Weights of a small transformer language model: width 160, a variant of Muon for these matrices.
Each number is 200 + 30 x the weight over its row's rms, rounded and kept within 0 to 999. Layers, rows and columns count from 0. The size before them is the row's rms in percent of the matrix's.

# layer 5 attention query, 160x160, rms 0.0761, rows 0-31, columns 40-79
087,242,213,196,186,168,191,187,258,163,242,205,225,121,189,177,203,183,221,177,187,202,192,186,153,211,220,176,189,169,213,240,221,234,188,200,194,164,229,191,157
084,107,220,215,200,247,195,154,165,207,217,234,196,165,213,224,176,232,212,198,198,193,287,211,167,185,211,157,177,200,147,239,190,202,136,170,139,196,166,217,196
087,227,202,251,251,172,170,208,201,186,202,176,251,208,140,212,179,184,194,155,209,250,197,235,200,189,232,252,170,175,226,169,146,193,206,182,190,197,169,186,203
092,244,210,172,219,192,206,243,240,189,236,217,224,200,213,223,280,244,211,146,129,206,225,151,181,238,211,183,191,155,166,202,148,212,189,108,205,174,175,227,221
083,143,201,179,236,187,244,139,233,191,218,158,168,236,193,200,274,205,215,174,193,193,221,150,175,185,178,213,203,178,215,236,209,213,249,206,210,159,245,193,242
090,222,172,210,219,231,199,185,196,206,150,198,206,195,199,179,259,195,265,189,185,237,182,214,165,171,229,152,187,201,209,231,199,209,170,189,168,224,131,210,193
078,174,191,252,150,188,183,169,171,249,200,188,187,217,178,211,221,217,179,226,207,205,214,213,145,136,218,180,186,224,215,122,209,193,194,118,185,208,198,173,235
091,154,195,219,162,194,207,205,267,216,159,151,228,193,164,218,173,246,161,225,229,198,132,213,163,185,204,180,237,175,190,244,186,185,226,177,203,235,223,230,163
095,220,192,205,160,196,157,183,175,218,183,204,205,164,175,211,149,210,171,257,211,187,196,166,181,238,128,264,217,205,173,209,227,203,222,272,190,204,216,202,239
086,195,243,171,195,181,194,222,205,240,231,226,167,247,208,229,145,217,238,206,171,174,151,233,186,202,207,178,144,188,218,259,188,265,210,242,218,193,189,222,169
090,196,205,228,246,172,237,183,151,216,231,224,247,179,219,220,211,136,151,202,232,229,175,214,213,178,154,205,254,190,177,214,185,206,174,243,229,175,146,140,212
095,175,165,219,172,144,242,196,250,175,219,178,170,208,199,176,184,260,155,190,125,139,242,227,218,197,183,191,230,203,186,223,205,150,199,200,195,210,163,195,189
083,229,167,222,153,144,116,223,210,207,215,218,170,190,253,225,222,205,231,216,203,230,132,162,193,198,220,181,171,170,224,226,209,197,201,241,230,174,193,159,206
087,213,219,144,195,173,231,190,200,235,164,174,176,238,196,192,198,247,223,227,206,206,190,181,226,183,128,192,255,211,179,205,246,127,200,233,153,251,244,243,163
098,168,180,177,199,195,201,224,195,218,209,213,220,226,239,203,221,200,171,222,183,220,223,188,166,178,242,225,211,209,189,280,192,181,148,227,175,170,246,162,202
085,219,252,206,194,181,199,207,195,221,192,211,231,183,213,191,227,195,199,222,184,245,214,189,232,264,224,204,194,237,219,171,192,219,209,234,207,206,237,173,209
086,205,228,132,136,230,161,228,229,219,191,207,215,175,193,185,199,182,213,257,152,199,238,202,207,223,247,221,169,221,140,151,189,207,232,192,243,203,238,180,236
094,236,200,191,153,294,171,263,217,168,198,225,166,192,167,179,198,184,190,163,148,194,218,178,136,188,198,171,262,250,196,224,138,247,218,194,197,220,234,147,245
088,146,157,171,133,208,225,161,184,225,141,161,261,225,185,186,184,179,191,225,238,170,182,193,258,248,174,212,184,193,175,212,227,200,171,205,210,190,234,191,186
083,192,181,220,159,208,233,193,185,214,229,221,221,236,168,202,221,186,213,172,145,166,219,180,207,152,202,195,194,194,296,187,213,210,181,215,232,110,194,212,215
094,195,226,248,224,195,176,146,198,185,174,178,207,220,167,253,176,206,177,180,125,202,246,207,202,200,266,150,194,249,208,231,190,253,184,212,184,175,224,247,203
095,186,180,203,190,228,202,190,179,179,185,170,213,190,156,181,262,213,226,223,215,257,208,203,202,252,192,213,216,108,168,228,234,173,165,266,187,195,201,146,210
086,167,165,202,216,217,180,180,266,227,217,202,205,170,189,190,159,176,207,169,237,222,220,144,160,238,215,211,242,253,174,247,207,184,178,247,142,188,229,190,190
083,215,230,179,184,192,219,159,170,185,179,164,166,180,212,202,173,225,164,202,212,282,239,225,193,233,218,220,228,184,180,208,137,260,174,192,202,178,192,235,192
083,189,186,195,228,206,131,225,233,147,230,253,283,227,176,222,190,195,189,200,228,205,213,273,157,141,205,167,210,161,220,167,213,180,218,233,186,181,190,172,152
090,220,180,155,219,202,213,214,210,225,231,203,219,154,138,268,208,253,227,148,247,203,241,173,217,161,182,174,212,160,202,209,209,204,201,150,213,220,232,199,201
087,218,183,187,164,170,217,182,171,174,216,157,153,225,157,173,196,184,229,158,198,244,272,152,206,272,199,198,218,183,214,200,156,170,206,176,261,183,167,242,219
085,213,209,139,187,236,211,218,187,235,138,210,205,225,167,170,235,176,206,191,195,210,246,174,233,184,232,221,189,222,167,188,224,194,228,180,133,175,198,162,171
084,255,177,279,185,204,196,216,226,224,196,180,197,180,255,203,172,195,176,253,187,242,197,187,220,219,184,219,171,195,227,239,240,232,152,257,204,175,222,164,213
088,212,173,237,183,160,242,228,237,214,210,242,169,174,218,218,225,221,211,132,157,212,213,221,200,176,188,213,199,203,234,178,168,177,186,232,167,171,240,186,202
086,153,168,257,143,231,181,169,171,161,172,158,225,171,167,246,218,227,193,149,221,216,123,206,239,192,220,213,182,171,179,202,208,169,195,201,238,230,173,159,209
089,171,211,237,209,203,213,138,218,261,179,223,229,196,214,200,149,191,211,239,190,190,195,213,216,203,227,253,229,167,238,140,157,189,170,202,219,167,137,207,149
# layer 5 attention key, 160x160, rms 0.0718, rows 0-31, columns 40-79
084,214,236,194,182,201,162,202,220,249,263,175,234,250,175,180,209,250,181,236,182,229,214,220,142,172,229,210,196,209,222,233,198,175,195,233,171,188,240,193,149
090,169,180,255,246,164,229,239,194,224,188,204,198,184,150,155,184,219,181,151,200,161,188,180,208,199,163,146,216,215,248,215,181,150,135,194,216,176,184,206,183
087,172,168,205,227,237,180,240,171,192,218,205,199,196,183,157,217,191,176,232,189,232,206,225,204,242,141,218,143,186,201,194,259,209,167,232,213,206,184,138,210
098,225,270,195,199,205,216,160,211,197,212,210,230,167,240,184,218,204,167,215,148,216,159,222,224,190,121,192,230,184,211,165,240,207,212,178,189,196,217,195,183
092,180,181,180,177,238,197,182,209,241,205,188,209,254,234,180,242,181,228,227,184,200,194,213,213,197,201,197,191,173,222,240,209,184,195,181,208,205,230,210,186
096,229,200,205,200,179,200,173,263,154,198,216,204,221,185,221,192,148,193,149,152,187,226,179,196,212,191,215,164,185,157,259,217,238,195,246,178,211,211,204,247
097,219,183,232,189,216,194,190,222,199,192,195,158,188,180,239,180,261,230,134,166,219,203,187,223,182,197,196,220,194,237,102,226,202,173,180,230,254,257,216,182
093,217,189,208,166,198,217,139,203,196,177,202,215,215,183,217,194,169,147,205,214,228,142,223,186,187,212,198,178,188,221,238,236,205,166,191,215,236,173,228,209
099,184,185,217,136,204,197,234,176,217,212,183,244,192,192,167,242,200,211,144,254,198,187,218,210,212,154,231,182,227,179,235,154,221,211,186,177,228,216,234,236
094,174,228,269,178,214,221,284,194,168,208,174,162,185,166,183,228,232,197,207,180,199,181,204,221,219,178,199,185,179,216,226,175,163,195,252,189,179,149,210,241
091,151,205,162,224,208,183,115,201,228,240,210,164,191,213,192,200,150,215,219,237,187,239,227,217,204,178,226,226,247,156,193,245,143,202,208,198,200,210,217,147
098,230,199,235,150,197,191,195,225,214,219,165,217,167,187,165,193,172,242,201,199,178,229,221,194,180,249,193,193,180,187,220,180,197,161,224,238,228,205,196,213
088,181,178,272,232,190,215,161,197,170,214,238,156,178,222,206,165,202,174,207,163,188,234,172,210,189,182,175,173,195,214,183,198,159,192,252,214,219,160,212,188
095,212,232,210,266,152,199,189,164,223,193,192,226,235,169,192,186,172,212,163,187,178,171,211,214,197,200,147,196,204,196,209,197,195,168,159,210,212,269,192,215
099,227,169,190,179,125,147,191,235,238,217,178,176,227,235,226,167,221,215,175,160,231,225,236,206,153,146,219,219,209,184,190,213,197,185,213,198,204,205,207,268
079,198,160,240,267,127,192,206,172,232,182,182,204,223,243,197,190,170,175,190,180,164,208,176,247,219,161,216,213,200,225,148,202,220,174,195,235,176,246,174,180
088,183,232,193,169,242,226,183,147,194,212,226,217,162,199,198,192,214,178,218,182,157,208,206,215,200,201,156,227,235,226,175,242,208,190,162,209,186,202,186,168
095,196,221,237,216,209,173,191,173,204,184,217,189,154,181,210,195,207,144,202,95,197,235,219,196,128,179,211,179,247,157,218,194,189,229,217,156,206,190,148,194
095,176,217,141,212,180,233,234,216,208,184,180,163,196,199,212,213,178,176,199,217,194,206,199,222,259,181,183,200,210,233,243,182,184,193,189,181,216,206,207,207
094,237,193,207,175,166,205,283,226,230,185,203,171,181,130,182,158,204,208,198,167,154,198,196,202,212,193,166,234,215,190,208,201,199,152,210,186,192,214,226,203
096,214,243,209,209,198,217,166,195,206,199,191,221,139,183,235,197,243,189,173,122,230,213,208,169,212,164,208,247,180,232,215,216,261,201,215,167,210,174,202,129
092,196,187,229,222,195,171,159,235,192,200,194,195,238,162,231,224,226,230,208,188,206,187,204,180,211,235,202,214,145,169,274,243,189,173,170,162,191,153,168,180
089,150,174,213,224,208,220,171,240,171,158,198,214,199,153,233,217,238,222,215,188,208,232,164,162,180,200,182,222,199,219,252,204,143,178,255,181,223,243,152,199
089,192,188,234,222,222,151,181,217,182,221,213,210,222,262,180,158,203,182,231,187,216,218,241,185,157,119,242,202,157,210,212,190,148,202,193,175,199,179,249,203
089,225,211,159,227,213,194,287,198,241,238,195,180,235,218,230,194,188,209,131,224,214,177,239,154,184,212,239,184,213,208,246,220,178,197,216,234,178,180,169,183
093,227,212,206,174,194,216,184,169,209,177,216,210,139,131,204,234,207,189,182,260,251,185,200,201,187,147,219,209,210,248,164,238,181,180,207,165,184,152,208,185
089,168,214,176,152,170,240,203,169,157,225,205,186,227,233,172,189,195,204,191,187,248,226,249,213,198,232,221,215,213,135,190,164,199,170,201,198,222,197,198,162
091,211,196,201,239,212,210,255,255,235,184,175,190,217,181,185,169,197,157,177,167,176,193,217,208,247,220,176,175,279,239,199,228,186,207,231,182,136,217,219,181
086,202,207,276,214,198,194,221,174,216,189,205,195,186,208,194,159,173,149,201,181,196,166,219,228,169,277,205,182,251,227,206,185,201,243,190,181,161,218,178,189
090,172,211,173,230,180,176,244,204,194,170,234,261,168,284,165,172,198,216,229,196,206,203,202,198,179,226,214,285,240,222,201,234,252,167,237,176,207,217,186,152
091,183,262,237,233,197,203,190,170,188,210,186,209,225,189,237,236,213,208,195,215,233,182,187,228,189,204,203,249,156,196,220,193,214,184,200,215,221,259,172,185
094,158,170,226,230,196,187,167,200,234,160,231,228,220,147,209,212,164,247,264,163,222,206,189,192,218,274,195,177,251,240,187,217,199,191,214,194,203,236,210,155
# layer 5 attention value, 160x160, rms 0.0628, rows 0-8, columns 40-79
095,140,213,197,206,242,202,204,233,229,244,220,204,192,190,222,195,202,187,216,215,211,203,162,141,239,207,186,266,198,178,156,180,123,243,205,255,174,227,194,228
089,192,220,191,222,184,229,188,216,174,184,185,225,231,224,228,214,175,209,170,210,163,177,249,231,220,189,245,133,162,185,177,204,189,191,239,190,190,263,205,190
103,209,148,193,145,187,221,188,201,232,233,180,203,151,223,182,200,226,177,227,209,212,178,154,191,186,176,231,233,151,151,194,178,218,219,190,195,157,234,145,194
100,184,229,234,170,159,143,170,183,246,213,221,177,226,278,206,146,209,207,205,159,204,223,164,199,212,198,175,230,210,236,217,194,167,175,200,170,267,144,144,201
096,263,167,206,201,199,200,177,235,116,202,170,199,203,279,212,197,190,181,183,199,221,225,169,163,229,232,228,211,216,230,199,149,176,239,220,187,162,215,172,181
102,182,193,235,183,171,194,207,202,193,240,237,199,222,211,243,223,211,176,217,142,206,276,141,191,172,213,165,246,168,268,169,223,126,190,137,198,213,164,222,241
091,209,195,226,214,223,206,242,183,218,147,164,218,153,200,162,242,236,173,247,202,262,221,196,198,251,178,198,192,252,190,206,175,216,233,236,219,185,226,193,242
096,187,205,221,173,238,141,181,180,215,217,184,179,177,136,151,209,158,185,253,185,202,212,184,170,163,192,224,197,212,257,194,177,188,170,157,217,293,191,219,192
094,207,206,226,253,184,170,232,191,201,179,196,215,165,210,199,199,225,198,236,195,189,166,200,218,158,185,183,247,188,243,149,183,181,172,219,180,234,192,207,208
# layer 5 attention output (transposed), 160x160, rms 0.0768, rows 0-7, columns 40-79
091,222,201,191,169,218,216,202,206,186,223,177,217,174,154,196,174,235,171,237,207,149,185,234,179,183,185,218,142,191,230,223,180,234,190,178,158,261,196,202,226
088,163,196,233,219,261,190,173,203,153,220,189,186,193,165,207,168,212,218,188,177,233,188,180,158,192,229,224,270,233,185,218,188,210,184,151,210,236,200,188,217
099,225,186,187,166,194,187,194,241,204,163,224,204,191,218,202,185,218,216,193,145,136,232,222,156,167,211,192,169,230,220,217,183,175,161,200,216,168,234,232,247
088,209,192,184,172,251,198,158,220,176,173,181,192,229,153,225,157,196,208,158,192,142,158,191,157,216,191,150,186,164,200,175,223,205,259,190,185,183,209,216,178
095,187,217,223,241,237,212,184,198,296,178,244,244,199,156,175,228,133,233,191,169,205,231,189,224,209,152,210,229,192,194,205,209,167,179,217,219,195,215,272,175
099,201,184,182,207,276,227,189,206,256,239,199,187,178,183,176,184,182,170,230,260,213,106,229,181,177,196,192,167,136,169,194,195,203,270,257,226,193,160,226,188
087,223,196,208,230,193,234,219,205,188,187,173,146,235,195,232,131,179,262,193,219,195,178,193,218,225,196,248,209,191,224,194,197,231,194,215,180,175,192,206,138
086,189,207,175,235,169,197,276,173,163,214,221,197,165,227,207,207,210,176,236,209,193,181,205,233,221,204,193,190,133,210,171,216,172,255,207,184,224,194,187,194